config = dict(
    n_layer=8,
    vocab_size=37553,
    qk_norm=True,
    init_std_up=0.0159,
    final_lr_fraction=0.0,
)
Each number is 50 + 10 x the weight over its row's rms, rounded and kept within 0 to 99. Layers, rows and columns count from 0. The size before them is the row's rms in percent of the matrix's.

# layer 5 attention output (transposed), 640x640, rms 0.0929, rows 440-447,503-511, columns 80-159
101:60 54 52 46 70 54 45 57 54 52 61 46 57 62 43 50 47 55 68 59 53 66 63 52 53 66 17 44 74 40 55 63 59 25 38 51 59 47 57 48 48 35 45 50 66 57 31 58 48 42 41 34 41 48 52 57 65 47 54 37 56 39 43 51 45 55 54 59 49 50 58 51 38 49 43 59 36 41 32 59
110:70 42 59 41 54 56 42 43 69 54 59 49 48 47 29 49 68 46 44 43 44 61 40 54 40 45 45 66 50 42 45 65 44 53 65 45 58 62 47 41 52 50 50 54 62 41 54 50 49 50 18 39 52 61 52 54 54 54 57 41 33 57 40 59 57 48 72 40 28 57 46 49 48 45 39 44 52 59 38 47
096:54 62 66 54 48 51 49 47 43 45 33 51 68 51 52 52 50 42 57 37 19 52 60 55 54 55 36 49 54 64 52 59 59 54 54 53 57 35 33 34 46 69 55 33 51 46 50 57 60 60 55 44 47 43 68 52 54 42 41 41 40 42 36 51 57 55 50 42 45 58 41 47 41 43 51 59 41 50 52 56
105:38 46 34 36 63 44 31 33 62 57 42 40 59 60 57 52 40 59 51 73 54 44 70 48 40 63 46 42 54 39 42 55 43 58 39 45 33 60 70 57 61 35 42 57 60 60 41 36 54 59 38 39 55 63 87 52 56 40 56 38 56 51 49 74 44 39 51 38 38 42 38 49 43 57 42 40 25 68 40 60
098:32 62 49 50 52 48 41 59 60 37 41 47 60 37 47 66 51 50 59 46 44 44 47 27 26 43 43 47 68 60 35 41 41 66 58 53 44 33 46 30 52 51 52 52 67 40 58 39 60 40 37 47 29 54 52 53 58 39 52 69 50 32 47 61 60 33 58 47 56 44 49 46 36 62 38 49 45 36 32 73
105:55 56 52 53 47 40 64 61 75 44 35 54 48 46 52 47 54 50 58 42 55 56 58 43 49 41 48 71 55 59 39 66 54 45 56 42 62 48 48 50 61 45 68 57 50 42 47 50 51 53 50 63 43 69 36 37 26 51 80 56 49 39 46 54 37 57 49 48 61 61 57 64 38 54 49 48 63 41 62 37
106:58 33 45 41 40 52 49 65 59 42 58 58 50 46 53 54 57 54 80 39 50 38 41 41 48 60 64 55 46 53 60 32 61 62 53 51 46 67 36 41 44 67 56 47 55 68 58 53 75 56 64 36 49 35 58 42 40 42 39 51 50 43 45 60 36 54 57 58 57 49 54 59 50 41 66 39 35 60 49 52
096:45 31 34 31 34 50 53 46 67 54 51 51 35 57 43 57 55 45 44 72 38 66 59 44 66 51 55 44 38 39 53 57 54 47 44 43 56 75 49 64 42 44 58 46 48 44 66 45 44 40 46 61 59 47 63 27 44 56 51 40 51 66 34 51 74 51 64 54 64 70 36 49 49 42 62 55 51 48 55 46
099:47 28 75 40 39 35 48 34 47 47 58 55 46 50 63 49 36 30 48 44 54 73 43 40 44 66 39 36 40 51 49 35 54 37 57 45 47 57 44 54 33 42 51 55 41 62 43 61 63 43 48 32 54 51 49 71 55 55 36 36 59 53 45 59 56 46 55 32 62 46 57 40 57 43 24 58 24 46 50 46
093:48 72 51 52 60 41 41 52 46 47 33 61 44 53 53 47 47 51 48 49 62 53 40 67 45 60 54 57 56 53 51 37 43 35 47 55 45 54 44 36 58 57 52 64 54 39 32 65 66 56 62 43 74 53 52 46 68 56 52 66 56 42 46 58 49 62 54 57 28 39 49 54 69 60 38 56 51 60 60 53
090:53 55 53 57 47 51 58 44 48 49 43 59 73 43 46 69 47 57 49 56 52 50 39 69 61 56 39 44 49 52 49 54 50 65 59 66 68 42 43 53 43 63 36 34 63 51 56 46 65 38 52 53 58 79 61 56 51 41 51 28 54 46 56 49 53 56 41 35 60 60 61 54 48 61 53 52 52 57 50 57
099:57 54 47 44 58 54 32 30 62 33 48 55 49 52 60 51 33 44 59 45 43 60 51 41 65 57 41 56 43 47 67 47 61 43 59 69 46 66 35 59 62 72 57 52 55 52 69 47 48 57 48 50 56 54 69 42 50 48 44 39 48 39 43 64 45 37 66 37 54 47 54 42 64 61 49 41 46 47 49 59
094:42 56 46 55 75 65 57 70 36 59 55 46 56 51 37 53 38 60 41 49 43 54 50 50 58 53 54 56 56 54 63 56 29 46 47 61 48 47 47 47 52 58 60 62 63 65 55 43 59 66 56 62 50 48 57 66 41 37 38 50 59 47 55 40 55 34 21 40 44 46 33 41 59 56 50 55 61 48 71 48
094:49 64 45 53 62 60 53 53 40 39 63 53 51 58 55 54 57 46 59 56 43 46 39 26 51 45 52 50 72 51 51 27 51 41 58 42 37 53 43 35 46 54 50 58 53 69 40 46 61 58 47 48 49 37 54 49 34 52 61 60 70 57 67 55 56 25 41 34 49 48 37 49 31 45 40 41 55 56 49 48
100:65 53 52 62 47 63 53 61 48 52 44 63 47 52 63 57 46 65 48 45 58 53 49 43 38 54 59 62 70 77 48 40 38 57 41 49 47 40 33 59 54 51 47 52 48 40 48 47 44 64 39 55 54 40 55 48 48 37 68 45 43 43 44 42 42 38 50 48 45 46 46 47 52 45 23 48 61 62 52 61
093:58 48 69 58 54 40 39 51 61 54 30 43 41 32 49 54 44 55 34 36 46 54 47 52 55 58 51 43 51 57 35 45 68 72 45 64 43 48 59 53 33 57 73 56 48 33 46 66 52 43 71 56 55 49 66 71 59 36 61 58 50 60 41 54 52 46 31 35 49 46 65 45 54 67 56 52 49 62 62 27
102:66 54 49 66 40 54 75 66 33 51 53 59 58 72 61 41 34 47 60 36 39 42 57 46 47 65 36 53 50 59 37 40 51 56 53 51 47 32 47 44 57 49 41 48 46 54 50 34 55 50 49 56 45 65 62 26 46 55 39 39 65 55 34 56 49 51 59 33 68 51 42 49 58 60 45 45 62 46 46 48
# layer 5 attention value, 320x640, rms 0.0766, rows 248-255, columns 80-159
111:61 69 66 43 67 36 63 40 30 50 55 42 74 44 34 32 38 57 57 42 50 60 47 60 37 53 62 49 58 44 50 56 50 48 51 50 48 34 52 55 44 62 42 55 41 53 35 53 38 52 60 44 51 61 48 38 53 46 54 53 42 58 64 67 49 75 42 58 44 49 47 46 55 62 52 58 42 50 50 41
127:62 24 53 60 55 54 55 38 36 49 41 52 57 54 77 57 49 54 41 60 50 57 49 65 47 65 37 44 59 44 42 63 59 41 57 59 58 62 41 68 50 59 71 52 41 43 52 38 58 39 49 46 50 51 44 48 58 51 52 48 62 72 45 42 56 58 41 53 45 40 44 52 62 52 53 54 42 60 61 56
117:69 62 52 57 68 35 56 22 54 46 37 48 61 58 43 46 62 49 61 56 43 56 52 60 37 54 35 21 57 42 33 48 44 51 55 63 62 36 45 41 54 60 57 45 60 59 49 67 63 47 39 48 37 46 60 46 48 65 57 62 47 48 43 57 58 60 60 44 47 54 45 56 70 45 42 50 51 61 35 46
105:37 45 56 44 40 41 69 47 47 55 63 32 43 55 54 44 40 70 51 52 63 45 49 60 56 31 54 54 46 46 46 63 39 90 42 43 35 51 61 65 60 52 44 70 46 54 68 43 47 70 62 47 47 63 58 62 29 43 33 53 71 34 51 57 62 52 51 36 48 30 48 39 52 56 42 44 44 61 58 42
113:46 46 66 57 44 46 42 50 60 45 41 63 50 51 59 52 59 49 62 68 47 60 46 33 46 43 49 37 51 40 49 43 39 55 52 44 49 59 36 36 50 47 61 60 54 35 47 40 48 52 48 67 32 45 50 38 53 51 56 54 51 34 57 47 66 66 62 50 31 36 52 52 38 43 50 49 48 28 60 50
115:44 65 36 59 62 54 54 46 69 61 39 42 63 52 46 56 52 45 57 40 51 46 29 51 52 62 45 55 51 50 70 53 53 44 52 52 59 45 44 57 55 38 44 39 57 50 35 63 40 49 50 37 30 37 59 45 31 34 24 50 58 50 23 55 42 65 62 63 64 51 51 55 58 42 39 35 66 51 49 61
100:74 30 45 53 45 46 41 49 58 57 36 42 47 48 48 45 34 50 58 60 51 54 67 43 46 57 51 58 46 45 46 45 52 71 55 34 59 51 45 58 70 57 51 54 63 45 41 42 72 52 48 60 56 56 48 39 46 46 44 51 70 57 58 68 39 59 53 57 51 45 48 58 59 59 49 39 49 60 44 41
098:39 60 37 72 46 61 76 55 33 59 52 41 50 44 54 53 40 55 42 30 47 70 51 44 54 68 44 58 65 45 59 77 51 48 36 65 55 43 47 38 45 37 32 52 43 58 57 47 54 40 45 62 54 38 53 51 32 53 51 37 55 61 35 45 59 56 56 34 53 57 40 56 34 59 62 65 51 40 42 61
# layer 5 attention query, 640x640, rms 0.0733, rows 512-532,576-596, columns 80-159
085:52 56 49 69 58 37 55 69 46 47 40 54 57 67 72 43 57 62 58 57 48 49 44 42 56 41 51 38 31 60 38 31 41 49 54 49 36 33 33 63 72 62 68 56 29 35 48 40 64 47 37 41 59 49 60 40 51 44 39 42 41 54 60 61 61 76 49 54 53 57 34 45 37 50 52 51 60 39 35 52
078:57 53 58 77 51 47 56 46 48 48 45 48 53 49 46 38 55 47 58 57 46 62 44 49 58 61 50 42 51 69 44 44 43 48 50 52 43 25 48 57 49 52 49 51 55 42 56 65 62 39 42 49 27 60 56 41 47 61 55 52 50 46 59 45 54 48 51 34 40 47 27 52 41 54 53 51 61 58 50 40
080:49 50 55 42 41 65 45 59 55 44 41 50 34 56 57 28 31 56 54 53 54 57 38 40 30 46 37 54 51 44 56 63 39 48 51 40 59 52 43 37 58 45 48 72 34 54 50 66 53 67 58 51 64 40 53 42 33 38 43 39 29 58 48 36 59 59 66 52 59 50 49 49 42 56 44 46 62 59 54 56
083:55 51 43 38 59 50 55 42 53 50 49 45 58 61 56 58 42 70 47 52 46 40 56 62 65 36 48 36 39 55 44 48 53 30 55 55 73 41 41 57 45 58 62 44 70 64 63 45 45 57 55 42 61 41 48 65 66 44 44 54 52 57 45 60 32 46 50 57 70 49 59 34 37 40 50 67 45 38 61 69
089:54 37 56 49 41 51 47 56 62 51 46 60 38 53 58 49 55 44 40 53 45 52 52 43 40 54 59 53 53 54 37 50 35 51 51 49 55 52 53 58 53 44 49 56 65 35 47 61 49 51 47 60 55 35 39 40 42 46 50 60 58 45 58 59 59 35 51 46 42 47 55 41 52 60 34 48 40 53 59 44
082:49 50 42 38 31 55 44 43 42 49 46 59 41 54 41 39 42 27 43 51 48 55 38 41 46 40 50 36 41 64 43 48 56 58 60 44 41 44 49 49 44 51 50 57 31 66 35 60 67 35 39 68 63 40 44 26 51 60 54 46 49 48 58 50 61 45 50 47 53 41 50 42 77 47 57 47 50 47 41 40
076:65 37 44 49 51 53 61 40 46 48 40 56 25 46 52 48 60 32 38 36 52 50 54 54 41 38 52 41 47 52 42 32 52 48 50 64 49 46 58 51 54 50 54 39 44 51 52 47 49 41 30 37 40 52 48 33 54 44 49 65 67 47 50 64 51 51 49 43 58 41 73 50 43 60 43 59 70 43 27 55
092:55 46 48 59 48 42 36 58 58 28 42 55 69 38 33 39 41 47 57 45 51 28 70 61 49 53 47 76 33 50 57 71 54 30 79 49 54 41 47 49 42 53 37 61 38 34 53 29 49 42 56 23 47 46 39 58 60 48 47 40 63 48 43 53 28 51 61 42 38 76 51 51 43 49 58 43 44 55 48 52
090:61 56 51 56 39 45 49 56 46 66 48 37 53 53 56 61 52 36 49 48 46 42 65 39 58 65 64 49 62 50 55 44 32 42 50 64 54 58 47 44 63 34 44 53 37 46 43 43 47 41 55 51 59 45 45 49 47 53 66 33 52 57 59 51 32 60 52 53 54 38 43 49 44 50 55 38 43 43 35 42
104:62 49 56 27 40 43 53 63 45 63 44 59 61 45 52 65 35 47 46 56 65 42 57 63 42 48 36 60 44 44 45 42 50 47 62 59 55 30 36 58 40 49 46 55 58 51 56 37 55 46 52 57 49 23 47 60 41 54 42 50 49 48 44 42 47 75 63 51 41 55 34 38 55 59 32 57 35 35 58 47
104:56 51 58 53 52 53 39 52 65 67 47 44 62 69 62 45 48 35 55 35 39 55 28 63 44 44 62 35 60 35 63 47 41 35 47 44 29 48 30 29 38 51 57 39 38 68 31 55 52 47 34 56 50 54 51 36 53 52 35 47 47 47 49 53 57 54 52 59 48 38 35 59 46 57 35 44 55 56 61 65
107:48 47 26 54 61 34 56 32 33 61 41 50 56 33 30 38 40 50 42 47 42 59 61 48 47 43 57 34 56 47 54 47 45 33 59 51 63 39 58 41 35 33 50 54 41 49 44 52 55 45 64 34 66 60 46 34 60 47 54 39 57 55 53 54 49 47 27 51 60 49 51 54 58 47 31 67 56 31 51 62
102:59 64 42 56 57 56 42 39 52 58 40 44 36 31 52 35 67 43 33 61 43 46 36 76 45 56 53 46 55 32 44 32 54 54 55 43 63 42 58 43 60 53 47 47 69 32 34 41 57 53 46 51 50 41 67 44 54 38 56 37 54 43 43 54 50 45 59 49 42 59 64 54 47 52 55 75 48 49 48 44
107:52 62 50 56 47 29 65 38 49 63 39 63 59 58 42 62 41 39 42 37 41 41 63 46 76 48 44 47 60 50 40 53 44 45 69 43 45 60 35 60 43 81 38 54 68 43 45 39 52 46 44 63 39 56 56 51 46 43 61 49 58 54 42 66 47 51 48 56 44 49 47 55 37 50 37 52 59 73 38 57
104:53 61 53 41 56 54 62 48 51 44 62 56 45 56 38 51 42 66 61 41 54 75 35 57 55 42 44 51 39 60 57 48 44 47 43 61 43 45 49 63 40 68 57 54 52 56 75 64 46 40 50 35 57 62 46 47 55 51 51 33 54 41 50 50 34 55 56 49 39 37 62 45 33 62 56 59 66 50 55 49
106:66 44 38 42 40 56 52 38 60 53 50 44 55 44 49 55 73 39 62 36 65 61 55 46 46 33 55 52 47 62 44 51 52 67 60 60 56 49 71 40 49 68 58 61 59 65 53 46 25 49 41 44 25 57 54 56 52 43 63 52 49 56 48 48 55 59 50 65 58 57 56 62 70 49 74 60 54 40 61 48
081:56 47 59 64 46 46 44 62 52 53 65 63 69 39 52 43 52 49 54 63 47 64 36 59 58 59 54 60 49 46 45 66 40 56 61 57 65 63 45 56 44 40 39 46 54 42 49 56 64 56 32 50 48 64 55 59 56 42 56 57 53 40 61 54 63 42 72 55 49 54 36 60 67 39 59 49 53 59 30 39
073:41 50 63 55 44 57 54 56 52 49 84 54 47 58 41 46 55 61 59 66 56 60 52 51 55 55 70 47 32 45 42 54 47 47 57 24 62 62 58 43 48 65 33 43 67 53 53 62 59 64 51 38 42 57 28 43 67 64 49 54 59 59 38 49 60 43 51 51 67 52 54 52 58 47 53 49 34 66 50 49
082:62 47 49 50 31 43 39 49 46 52 44 53 39 67 74 42 50 53 56 48 37 66 51 45 41 61 45 61 51 52 56 66 63 30 35 47 45 45 44 61 50 55 45 52 53 66 64 42 46 58 35 63 43 60 49 44 36 50 38 47 55 47 56 43 57 45 65 51 39 56 64 40 44 55 58 62 66 41 41 46
075:63 42 36 47 58 61 32 68 56 46 39 39 36 46 49 48 59 54 49 35 51 52 37 42 54 44 56 61 42 36 52 50 42 49 61 49 63 46 61 63 44 53 45 56 45 29 44 56 48 50 50 54 46 33 59 40 57 52 57 36 52 43 39 36 37 49 72 46 45 28 47 31 51 47 59 62 58 45 49 44
081:34 53 46 37 52 41 57 50 54 62 52 63 39 66 44 48 34 48 40 48 57 58 44 59 27 36 34 41 55 45 43 29 54 52 49 61 37 60 41 48 56 33 53 60 35 39 32 35 55 48 49 53 65 55 39 35 44 61 52 33 55 49 39 48 62 50 41 54 46 46 49 21 58 66 38 40 59 54 50 46
083:58 59 53 36 44 36 49 54 73 51 26 65 65 66 47 43 56 49 52 44 47 52 42 61 59 55 50 46 56 28 56 49 52 43 30 54 36 37 40 42 66 60 54 45 54 50 57 56 34 51 47 48 34 43 46 48 55 42 54 56 66 52 46 48 63 47 59 56 60 61 63 54 39 44 34 57 50 68 53 35
090:44 56 32 66 67 55 51 42 51 55 56 62 66 55 51 49 55 51 51 47 38 67 40 46 50 72 24 46 53 54 42 48 59 71 48 50 45 60 51 61 54 57 41 41 67 43 57 49 56 37 44 60 39 35 54 24 38 27 55 66 78 32 51 60 52 51 31 48 47 59 47 57 47 48 48 70 59 59 51 43
087:68 48 48 59 69 61 37 63 54 41 42 61 55 31 43 60 44 41 49 35 51 64 45 40 45 48 33 48 66 48 37 39 53 53 59 50 49 52 58 35 53 61 47 52 36 37 43 34 41 56 64 59 45 30 43 25 38 55 53 41 47 58 44 53 48 70 48 41 36 41 42 47 39 55 44 59 55 65 48 46
100:48 24 53 41 67 38 63 52 51 53 46 45 47 41 36 40 50 70 48 51 47 16 58 56 57 36 55 55 46 48 52 42 51 37 55 47 55 35 42 49 45 57 47 27 45 47 60 42 56 57 54 43 53 55 46 52 53 50 38 51 51 61 65 53 62 36 59 66 65 39 56 52 46 52 26 43 51 46 44 45
094:53 56 59 57 27 48 58 46 56 46 64 46 57 43 60 57 48 49 60 56 47 44 54 38 46 58 42 69 62 34 42 58 54 58 27 49 58 48 46 56 62 51 47 68 51 52 58 52 41 51 63 69 28 39 62 46 40 38 79 42 66 51 50 56 62 36 45 51 51 74 63 58 42 43 46 49 39 57 47 66
111:48 35 48 53 36 53 30 38 55 60 61 60 50 37 43 52 45 75 58 56 52 59 56 66 36 66 37 44 49 46 25 39 55 42 51 57 45 46 34 42 53 60 41 77 37 57 38 51 38 44 55 71 51 30 42 58 60 53 60 51 46 51 41 40 41 44 43 45 44 51 45 50 49 48 37 55 48 63 30 57
089:68 64 56 56 39 52 52 44 35 41 33 53 39 65 68 50 47 66 55 56 64 46 48 65 47 76 47 39 56 54 47 44 56 55 63 45 57 35 52 51 59 58 41 31 48 55 70 72 42 58 49 59 47 46 40 66 51 53 53 61 54 41 64 55 60 47 53 52 47 46 66 56 37 45 54 73 41 55 53 60
097:36 59 63 51 54 54 39 43 58 39 69 51 35 53 30 35 61 47 44 42 67 41 68 55 59 44 57 63 40 36 43 71 47 51 61 47 37 37 49 74 44 49 58 53 32 40 32 51 56 39 66 43 53 49 49 42 60 52 51 49 51 74 54 55 42 41 52 36 51 63 40 62 65 58 41 46 39 60 47 59
099:52 60 58 50 58 44 55 56 58 46 50 28 40 46 72 50 65 48 36 52 48 51 59 47 45 52 49 39 59 61 70 61 33 50 53 37 37 46 53 53 35 60 52 47 51 47 43 53 46 67 54 45 48 72 46 54 43 41 35 53 44 67 51 54 70 47 50 52 38 46 42 70 66 54 42 49 54 63 42 58
093:54 43 52 70 42 66 51 36 54 57 35 54 62 42 50 43 50 68 69 61 40 43 46 55 44 36 49 54 65 60 39 58 39 47 65 63 39 76 45 48 35 55 43 41 58 56 59 53 50 71 59 57 44 43 39 39 55 46 36 45 38 60 46 34 33 47 39 37 61 54 63 55 60 55 58 49 60 40 46 49
100:56 51 59 41 48 66 42 53 57 71 56 49 79 42 35 56 55 54 45 53 51 49 50 66 43 38 46 44 48 37 43 49 36 44 56 39 46 53 48 52 54 64 45 52 44 45 46 35 47 43 40 53 48 44 40 61 26 49 63 56 54 49 42 38 64 50 50 41 46 48 37 53 28 36 44 48 50 44 48 73
097:54 53 32 48 45 43 36 28 62 73 57 38 36 52 25 53 31 61 71 32 63 54 67 62 54 45 55 48 40 60 33 53 51 50 61 48 41 53 47 51 53 43 47 58 70 41 34 41 45 45 52 44 30 56 44 55 34 37 37 46 71 51 56 48 61 45 53 54 55 51 44 35 48 30 35 32 44 62 50 42
101:40 51 47 50 48 37 32 47 40 58 34 53 50 30 55 58 40 48 55 50 42 59 55 39 50 51 56 42 46 56 44 59 68 64 73 42 61 57 56 43 53 49 54 42 39 64 56 52 51 63 37 60 74 66 47 49 42 38 45 30 35 63 26 54 41 43 51 72 50 63 45 45 56 48 39 54 55 51 61 40
096:42 40 38 31 48 51 61 57 60 59 54 54 54 55 55 56 51 50 45 55 50 35 63 49 68 55 42 57 59 46 54 50 61 63 43 48 59 52 44 60 60 42 60 42 52 36 51 51 45 48 51 38 54 65 60 41 41 66 47 43 54 52 54 43 56 39 40 51 53 41 53 49 53 58 49 43 52 60 55 76
104:63 61 48 32 46 52 67 38 43 47 56 37 49 44 44 51 46 52 57 60 64 53 45 25 52 51 48 53 46 56 58 57 44 54 45 52 53 28 47 61 62 57 33 48 52 63 56 49 52 67 56 27 70 65 48 55 55 43 42 40 55 61 48 41 29 30 50 57 61 43 49 60 47 62 39 50 46 58 54 46
103:43 59 45 55 44 51 39 58 33 47 59 53 62 61 39 60 50 65 51 30 48 55 51 58 41 53 61 40 35 51 40 51 67 58 58 37 56 40 48 51 50 54 57 53 53 51 43 71 45 45 50 57 46 54 57 48 51 36 70 55 40 48 62 59 60 43 57 59 54 53 64 41 45 44 25 55 58 45 41 55
084:43 49 56 45 38 56 47 33 58 58 49 47 58 66 44 54 54 45 57 51 53 77 62 44 62 67 69 48 64 43 49 55 47 67 60 57 66 74 58 55 70 34 44 54 55 58 65 57 58 51 59 56 44 43 58 47 45 32 41 60 63 35 54 56 52 51 38 39 68 62 44 53 49 52 61 53 53 38 51 46
078:41 27 38 48 50 64 57 36 54 35 48 44 46 59 59 50 27 44 62 55 59 65 39 71 53 45 61 47 49 53 42 40 73 40 53 46 49 71 59 54 38 46 56 50 51 56 66 51 49 44 51 49 41 62 53 47 61 33 41 48 64 36 62 61 39 44 38 54 49 49 44 37 59 52 22 41 59 35 47 44
094:54 74 65 53 31 59 57 41 55 54 68 61 44 54 53 66 48 62 45 45 45 38 43 45 40 52 49 70 63 32 44 46 36 47 42 52 51 45 33 46 44 42 37 51 39 63 51 43 49 28 63 65 37 58 48 60 53 52 66 55 57 50 56 60 51 57 30 43 53 66 68 55 59 48 37 46 57 45 52 54
097:62 52 34 52 62 60 50 80 47 35 42 59 43 55 57 39 71 41 38 50 59 43 46 26 49 39 47 39 42 59 36 60 63 53 57 36 37 43 50 44 50 56 68 53 49 25 63 41 59 37 55 42 37 43 44 40 59 53 30 54 55 59 54 61 48 50 65 41 45 43 59 34 67 48 47 33 51 63 54 54
093:55 54 41 38 66 38 62 47 44 39 47 41 53 32 41 37 51 43 51 82 31 45 34 54 57 45 46 55 38 62 37 37 48 62 40 36 55 60 48 48 62 60 55 52 65 47 46 62 50 74 38 45 52 54 53 46 49 47 46 40 53 63 48 62 52 50 50 37 54 48 59 41 61 61 69 54 56 51 47 32
# layer 5 attention key, 320x640, rms 0.0724, rows 256-276, columns 80-159
081:38 62 50 40 42 48 45 49 41 53 61 48 52 49 54 39 63 45 33 68 43 76 35 52 40 56 47 62 42 50 39 51 36 58 42 35 51 50 55 31 26 27 49 61 60 55 35 37 55 51 58 53 61 53 45 61 63 63 50 44 60 47 47 51 51 41 42 64 43 52 65 51 40 45 48 60 46 48 69 57
084:55 50 47 42 47 59 49 47 48 69 59 51 52 56 24 56 66 48 45 65 50 52 45 54 46 65 73 43 49 46 56 55 57 60 30 48 58 53 68 62 44 43 42 35 54 55 35 61 56 46 53 64 49 56 46 50 49 55 32 48 36 45 62 61 54 51 64 52 26 48 55 53 56 40 36 52 28 55 41 41
081:53 43 51 57 50 35 46 43 48 53 48 38 26 36 46 45 73 43 55 55 53 52 45 50 45 55 73 36 62 61 62 37 53 53 45 38 39 49 49 52 40 32 31 55 56 57 29 45 47 52 54 54 57 42 46 43 45 55 45 37 59 54 52 51 53 41 43 42 46 51 44 50 49 49 50 51 40 60 50 46
088:59 47 47 49 62 47 52 57 49 41 57 63 63 54 47 57 37 41 55 46 51 56 54 47 49 43 24 64 62 39 47 60 42 53 57 50 58 47 55 46 51 64 48 46 59 42 52 43 41 44 52 46 59 61 39 56 48 67 45 50 49 54 53 46 41 58 57 58 43 24 55 44 46 69 60 51 67 52 66 52
091:56 58 42 52 41 48 56 47 45 58 59 42 56 71 45 50 49 40 41 61 34 53 45 46 44 56 53 42 40 42 64 48 73 53 49 41 71 43 57 50 57 43 32 45 60 55 44 54 47 54 46 64 55 66 34 50 33 41 45 55 54 50 53 62 55 52 42 40 44 65 56 42 61 46 45 49 53 51 34 14
094:56 40 54 32 49 43 34 50 38 57 62 44 49 51 49 44 44 63 32 47 34 54 42 52 42 51 38 62 24 46 54 49 36 52 53 60 37 58 70 38 46 49 52 60 61 65 35 47 53 45 50 45 54 59 36 41 53 56 49 57 68 43 40 36 40 52 37 39 64 51 49 46 52 42 68 49 52 51 63 48
092:57 47 60 54 41 54 66 46 65 70 52 51 52 50 29 48 46 54 52 58 55 73 45 59 24 48 54 49 28 50 48 43 45 39 52 58 57 59 35 50 58 49 39 45 52 63 47 53 71 41 51 67 41 54 38 62 45 57 64 35 33 64 54 48 41 65 63 45 39 52 57 49 37 50 50 44 53 59 48 51
104:62 32 44 58 54 46 44 52 33 33 43 60 42 53 53 51 55 51 40 55 47 39 45 38 62 45 63 54 46 43 41 48 61 52 50 48 29 58 60 47 38 30 57 55 44 51 73 28 59 55 40 49 50 38 46 56 54 41 43 65 72 66 46 66 44 45 47 54 66 47 46 48 53 65 78 53 58 68 48 49
103:50 51 36 56 45 55 51 40 51 53 58 41 47 47 45 58 59 64 74 52 41 70 61 48 36 24 61 49 34 51 42 30 46 44 46 49 43 49 52 40 56 46 58 37 54 62 52 40 48 45 59 65 26 55 46 62 42 50 59 41 50 50 55 62 49 47 31 50 41 54 60 53 44 60 59 58 59 46 67 54
104:47 45 55 50 59 43 55 21 60 72 69 66 57 33 48 49 42 42 45 47 43 48 48 47 52 48 52 61 55 38 61 45 48 45 42 58 54 73 41 53 48 47 55 55 67 45 43 65 48 54 42 43 53 66 70 32 58 48 41 44 40 41 54 66 55 53 46 64 63 42 50 69 47 48 48 48 34 56 56 41
109:33 50 41 50 42 39 71 51 74 73 52 45 48 37 51 63 45 58 58 59 44 54 43 70 36 58 52 54 39 51 43 53 51 51 57 51 57 54 18 49 49 45 63 42 50 56 61 59 59 45 52 51 45 59 55 64 65 46 65 47 42 41 45 49 66 41 67 62 12 56 53 49 60 37 34 72 46 42 57 57
103:33 37 48 42 54 49 42 37 38 52 55 48 51 31 40 56 55 47 75 43 63 76 61 52 53 62 46 30 55 38 45 64 45 57 46 27 46 65 78 53 31 52 52 57 44 47 39 40 52 46 63 62 67 62 43 35 36 55 63 64 47 53 46 42 51 61 42 31 48 55 43 41 31 36 37 56 38 31 56 56
109:54 51 39 54 34 44 53 54 46 55 59 48 73 53 27 57 41 50 37 64 55 58 42 49 57 64 56 56 48 46 44 49 19 41 70 47 58 45 43 54 35 45 39 30 55 40 52 33 53 48 42 42 47 49 54 66 55 54 48 43 52 58 55 52 55 50 50 44 52 61 56 56 34 55 49 44 47 69 62 60
107:54 61 74 61 43 45 75 42 62 46 46 63 54 37 43 38 60 49 42 64 48 41 46 34 57 49 42 51 37 47 49 69 51 37 43 52 39 35 47 56 49 77 35 52 29 49 44 55 60 50 53 48 32 50 38 48 50 49 68 47 43 49 49 53 50 41 50 55 29 68 50 64 43 53 58 38 52 41 54 50
101:61 42 58 52 60 41 41 43 45 61 51 38 68 52 26 47 51 56 46 41 42 55 48 54 60 40 55 58 46 50 62 61 55 42 55 85 49 71 54 44 39 34 74 31 57 57 72 64 64 48 48 46 35 49 82 49 53 45 38 56 35 39 37 56 45 41 51 53 51 42 38 49 46 43 33 65 54 45 59 41
102:39 60 62 53 45 57 66 30 46 53 50 51 71 35 50 57 57 57 56 47 74 50 52 40 51 61 56 57 52 54 46 42 55 41 58 47 48 50 45 63 55 51 56 74 53 55 78 52 45 57 63 52 73 57 57 51 37 44 50 51 58 57 59 42 47 54 50 67 51 69 34 51 21 55 52 47 40 48 45 59
083:57 31 53 66 48 56 38 38 48 56 59 43 51 61 43 35 50 42 43 59 52 32 46 57 46 59 58 41 52 28 59 39 67 44 39 39 59 56 57 61 67 43 30 30 55 54 62 65 53 50 52 70 31 56 60 50 47 43 34 49 65 42 57 59 47 46 53 42 54 37 49 47 55 55 40 30 44 64 40 45
078:58 34 37 43 63 44 36 52 41 56 56 45 44 51 44 52 32 45 31 48 65 33 47 39 53 62 40 37 47 40 62 44 66 40 47 50 34 58 47 61 52 24 51 53 49 53 58 45 58 46 44 67 52 68 34 67 47 41 49 38 50 51 41 57 39 45 45 45 57 35 59 49 62 54 62 56 43 58 39 46
096:40 69 31 46 46 35 51 63 42 61 69 58 49 63 41 55 47 34 40 39 43 66 40 46 71 36 45 53 63 45 53 45 40 72 47 51 63 56 64 61 47 42 24 47 42 46 18 41 57 31 56 54 68 69 30 36 58 42 58 26 50 48 59 55 47 51 34 51 47 57 51 60 50 73 57 45 54 61 62 54
078:33 32 86 70 37 44 67 25 55 48 43 45 55 33 41 60 52 51 44 55 60 45 48 46 37 61 26 27 30 46 41 51 40 49 48 57 53 59 52 43 43 55 60 44 47 43 49 66 48 63 58 55 60 33 49 44 26 52 54 51 64 56 57 48 50 53 57 35 47 56 57 59 49 40 38 56 35 29 47 49
085:63 41 78 64 47 53 33 66 58 58 45 55 58 20 53 52 62 50 47 50 46 28 42 60 43 71 37 53 50 42 42 63 55 50 38 53 52 44 59 46 43 58 58 34 69 32 43 53 53 65 47 42 53 34 62 46 62 54 68 51 53 45 48 60 68 43 58 54 63 37 56 43 41 37 44 54 54 48 37 48